Weights of a small GPT-style language model, trained from scratch on English Wikipedia.
Size: 13 layers, width 256, MLP 704 SwiGLU, vocabulary 4096, 11.7M parameters.
Training: 569M tokens, 2170 steps.
Each number is 200 + 30 x the weight over the matrix's rms, rounded and kept within 0 to 999. Layers, rows and columns count from 0.

# layer 9 MLP up, 704x256, rms 0.192, rows 625-703, columns 32-63
197,227,183,181,214,179,143,219,175,224,235,224,244,243,194,225,217,227,200,220,184,188,210,159,222,212,183,230,214,175,191,208
237,237,164,196,220,250,162,162,202,238,216,155,228,213,198,188,210,206,180,163,205,223,168,190,171,137,193,228,185,169,247,199
182,228,198,225,178,254,178,237,176,257,246,196,148,220,248,168,193,223,184,179,188,178,186,188,210,257,201,169,230,229,235,186
181,219,208,227,229,198,258,256,216,236,157,161,206,226,230,249,226,233,188,217,218,170,193,180,139,242,168,213,178,235,225,169
238,172,227,221,152,185,202,143,166,208,194,158,206,166,152,181,189,194,191,199,203,232,200,165,215,259,226,169,272,209,152,157
271,225,204,213,188,250,210,305,210,220,145,213,258,162,170,173,204,201,196,210,208,159,152,191,213,141,267,185,228,202,186,174
221,140,250,205,244,186,175,170,229,179,153,184,219,169,213,166,217,157,167,152,192,230,249,207,190,224,196,210,205,190,147,250
237,205,237,258,216,188,224,184,207,220,214,217,170,240,237,200,183,182,216,173,254,168,170,242,191,240,198,187,162,223,213,185
200,213,243,233,159,189,169,252,152,203,214,183,168,152,209,181,165,181,197,205,172,178,185,177,174,192,204,235,156,231,195,200
163,194,195,180,196,220,191,197,160,194,239,232,179,165,229,183,173,178,252,227,220,177,178,236,232,241,270,170,157,244,159,232
195,228,195,165,231,217,137,163,139,200,175,154,232,183,221,192,171,159,214,181,196,184,210,185,208,220,179,238,164,179,157,195
145,211,247,203,224,214,238,181,192,197,168,171,181,271,169,231,226,217,154,206,196,236,182,204,227,214,210,202,202,264,192,190
237,165,219,194,247,196,315,208,210,209,169,180,209,184,258,182,201,173,210,205,163,189,187,221,167,240,229,182,180,221,229,196
254,197,209,198,180,226,186,191,179,204,159,214,226,175,193,239,200,167,183,190,175,207,217,203,185,214,262,240,194,200,205,151
185,126,226,219,155,177,235,172,245,227,182,214,196,172,163,177,186,231,230,186,151,264,264,157,211,206,228,256,206,189,192,148
252,242,193,198,182,198,181,219,226,205,198,169,167,190,142,223,172,209,215,184,192,203,168,240,239,174,205,201,251,162,186,213
173,239,174,177,165,176,223,218,160,233,211,198,174,109,193,188,207,216,161,179,230,226,215,147,130,216,239,158,232,200,198,152
207,234,211,180,213,164,226,190,189,177,209,171,232,181,219,139,206,248,207,188,178,177,229,227,210,197,229,220,162,173,274,162
201,227,199,189,228,203,260,207,172,202,183,175,219,152,275,165,231,203,229,224,181,214,178,161,187,210,176,191,224,179,189,220
246,214,189,171,161,200,184,168,243,222,240,240,233,230,198,194,236,217,182,164,172,186,251,222,183,210,222,204,221,135,149,176
178,183,173,142,195,224,198,209,197,170,176,226,230,172,203,209,217,209,150,229,236,147,249,134,189,250,212,179,215,210,164,222
257,186,173,221,206,202,153,186,169,180,157,193,191,231,179,181,223,249,224,233,223,216,220,235,232,199,175,156,162,254,193,145
234,149,219,221,186,197,166,170,171,195,170,211,171,196,256,197,193,245,207,225,166,269,163,189,167,231,231,231,183,238,190,222
194,216,199,199,211,152,196,186,143,183,197,188,222,215,210,209,225,201,195,160,233,170,222,200,227,209,187,214,187,208,172,244
218,164,199,212,208,163,198,171,162,204,213,166,192,242,162,171,214,169,198,163,220,216,213,163,189,209,157,264,184,187,192,258
222,183,220,215,153,172,176,245,201,210,193,164,202,155,219,265,193,287,174,197,193,173,149,182,242,184,186,194,268,234,214,159
197,221,240,220,179,173,192,197,239,215,203,204,205,195,205,198,194,221,234,200,192,220,212,210,253,207,211,171,198,180,132,177
206,175,178,173,233,156,230,187,213,192,195,162,205,220,164,190,153,180,250,241,143,199,189,205,201,179,150,240,171,235,209,170
188,159,232,232,194,176,201,190,206,240,184,187,221,172,180,206,172,207,209,209,216,189,218,205,227,269,221,159,231,251,172,222
163,184,212,257,221,235,206,205,235,157,189,156,228,259,200,122,200,213,225,221,212,245,207,180,177,199,173,190,211,160,291,151
241,174,208,224,204,234,227,197,254,137,201,177,176,186,178,218,239,237,148,171,153,224,251,251,200,237,242,189,184,178,184,205
166,178,263,267,249,181,216,212,108,229,177,162,231,188,213,257,202,161,214,187,219,233,224,226,195,202,150,206,224,230,174,164
243,237,182,200,158,180,166,193,209,184,204,208,231,223,247,231,195,218,176,194,230,239,186,167,146,182,203,156,229,192,238,250
197,190,245,248,241,227,247,202,245,224,215,192,194,226,195,246,246,207,239,165,201,175,240,227,182,159,189,179,244,179,176,142
194,216,239,222,239,245,176,182,128,135,239,186,156,239,200,181,155,177,227,178,207,185,198,183,254,199,217,238,246,218,168,256
186,190,163,210,235,170,192,221,133,194,212,209,178,230,235,182,186,166,205,206,223,189,252,147,184,150,185,193,244,173,213,207
205,235,189,199,115,250,249,193,118,214,158,221,252,232,142,199,243,172,182,218,200,173,195,179,182,176,195,220,181,234,229,226
246,207,204,209,224,252,166,198,176,220,214,149,197,193,164,213,251,190,235,217,199,204,173,167,203,257,166,215,124,226,159,174
237,190,175,215,234,247,233,187,196,226,257,225,167,202,217,230,188,219,218,199,163,205,175,211,167,167,163,208,208,251,190,221
198,208,201,207,162,196,215,217,200,227,158,234,175,191,193,230,150,194,217,195,248,218,205,169,221,176,171,160,224,234,217,172
185,197,217,201,180,122,199,212,182,152,202,181,219,208,227,203,278,212,145,237,198,139,237,188,179,196,212,206,201,227,232,212
206,225,205,153,247,217,159,208,205,181,241,169,202,230,194,239,157,209,234,235,196,209,209,213,182,191,219,226,179,180,210,249
242,174,163,175,212,274,198,184,178,159,176,150,205,217,195,210,194,151,186,243,201,181,254,185,162,248,218,153,188,222,172,182
196,204,243,180,223,158,157,251,160,234,187,194,235,245,225,207,185,243,171,219,177,236,226,197,184,194,163,164,144,200,204,225
177,226,203,145,222,207,239,180,226,157,168,154,187,207,197,246,201,198,208,239,171,210,152,189,204,186,164,208,186,187,268,187
187,209,231,149,177,210,255,232,203,198,205,226,169,237,226,110,184,184,145,186,213,222,238,239,165,187,187,204,219,233,172,266
218,201,210,232,196,220,182,197,207,157,182,233,221,222,186,227,205,238,185,246,161,161,229,220,176,168,255,193,215,163,182,213
181,227,250,235,208,156,233,236,181,143,164,221,229,203,277,236,116,194,216,249,172,187,196,168,139,209,182,217,204,209,193,190
177,218,299,216,174,202,209,149,165,186,166,204,190,213,246,190,221,137,182,213,193,160,195,213,170,202,202,271,246,230,261,228
196,183,279,150,171,174,177,198,185,197,190,196,236,188,251,217,220,159,189,225,183,230,219,240,233,196,194,200,201,205,181,161
212,197,219,220,222,162,156,207,147,170,169,231,178,180,245,183,203,163,205,220,186,222,229,211,207,187,172,230,217,175,204,193
198,209,170,212,263,137,228,191,230,231,205,255,215,144,240,189,235,180,159,241,214,179,224,240,166,280,169,216,168,205,162,179
191,199,216,203,210,210,242,265,248,199,166,220,202,151,236,226,209,205,197,196,137,191,204,209,215,191,198,174,153,207,214,193
185,184,162,210,186,229,245,234,188,262,204,217,139,204,237,207,230,200,153,263,145,219,227,182,161,169,216,185,202,208,202,221
223,241,229,200,199,200,197,177,224,182,247,253,242,234,231,181,245,156,206,176,228,177,172,252,203,204,184,230,174,202,237,160
176,187,223,241,191,214,209,241,183,211,207,240,182,163,174,224,180,213,213,200,189,141,182,199,196,248,155,177,191,190,197,246
230,195,193,229,227,233,171,195,174,225,188,227,203,218,155,217,175,166,234,219,236,233,183,201,217,247,174,233,160,207,189,187
202,204,224,191,167,174,186,235,199,210,220,218,224,187,193,166,193,234,218,223,202,173,188,167,205,251,156,205,194,183,195,204
157,214,210,176,126,226,230,214,203,189,188,206,223,170,224,193,189,154,172,234,167,212,154,211,214,184,245,235,219,206,244,216
229,178,214,177,200,211,217,247,240,261,189,160,172,157,131,224,161,198,239,199,214,175,265,177,141,180,181,206,194,165,195,186
201,182,230,196,242,137,177,219,236,224,200,190,172,159,214,181,139,193,191,234,208,237,182,167,247,221,223,250,244,237,177,175
222,206,158,174,173,191,225,197,210,186,199,230,179,169,178,174,143,207,143,213,182,151,240,259,168,138,213,215,200,245,216,212
206,206,221,184,190,248,142,199,233,189,211,197,145,206,197,173,187,189,229,212,196,206,234,246,209,185,201,228,214,213,216,154
172,170,219,254,225,148,165,213,191,189,254,254,255,214,215,224,232,233,162,215,153,298,220,221,189,165,235,178,225,164,218,180
187,162,247,233,238,179,224,174,242,202,186,224,238,159,210,158,203,204,188,196,147,191,176,208,191,214,235,244,218,185,184,193
226,229,195,214,183,179,191,149,175,227,210,187,187,225,209,201,194,217,218,202,168,197,216,214,218,211,101,160,169,194,163,199
190,209,189,235,225,218,189,192,183,159,201,210,188,147,237,247,140,265,221,226,165,216,175,182,199,224,160,164,218,174,212,221
193,228,184,245,180,198,243,160,168,215,212,207,251,233,165,211,158,191,230,153,215,230,214,243,162,220,211,149,135,221,212,220
181,234,218,212,220,206,252,192,237,182,191,200,214,200,224,182,188,227,200,125,127,171,172,139,169,209,250,192,203,255,175,153
137,187,203,159,223,186,221,191,217,186,209,195,203,248,172,184,156,225,221,240,140,180,190,179,194,214,167,182,159,163,256,176
196,207,236,195,247,225,252,190,223,222,198,262,176,176,159,213,154,200,222,175,231,191,211,174,190,206,194,236,252,213,173,217
221,180,218,205,153,192,212,174,251,149,179,215,194,188,217,238,190,268,160,179,183,201,219,273,177,191,187,202,224,178,160,184
186,173,188,253,232,178,165,130,174,169,200,200,256,188,193,190,248,215,187,162,172,181,213,226,200,162,241,222,266,194,219,238
209,176,206,206,237,190,149,197,198,180,183,193,173,207,195,192,227,254,235,210,153,223,204,185,172,207,222,223,173,207,170,195
214,142,208,166,259,196,169,233,187,200,173,220,262,158,212,220,157,256,202,209,165,210,172,233,212,193,159,186,228,223,253,211
193,181,148,221,138,221,164,170,158,199,178,175,211,192,225,246,190,188,274,165,202,206,164,199,189,189,171,169,201,208,151,186
148,203,151,213,246,186,206,200,207,207,145,202,157,173,195,187,234,214,203,162,246,183,190,209,212,160,197,229,200,161,191,172
186,159,233,183,238,192,165,170,184,179,259,238,191,197,188,196,233,198,220,230,171,214,144,180,150,241,216,251,196,192,180,246
199,231,183,209,196,188,247,186,164,191,221,143,212,207,164,238,194,156,194,227,193,208,219,218,188,213,242,211,218,161,246,191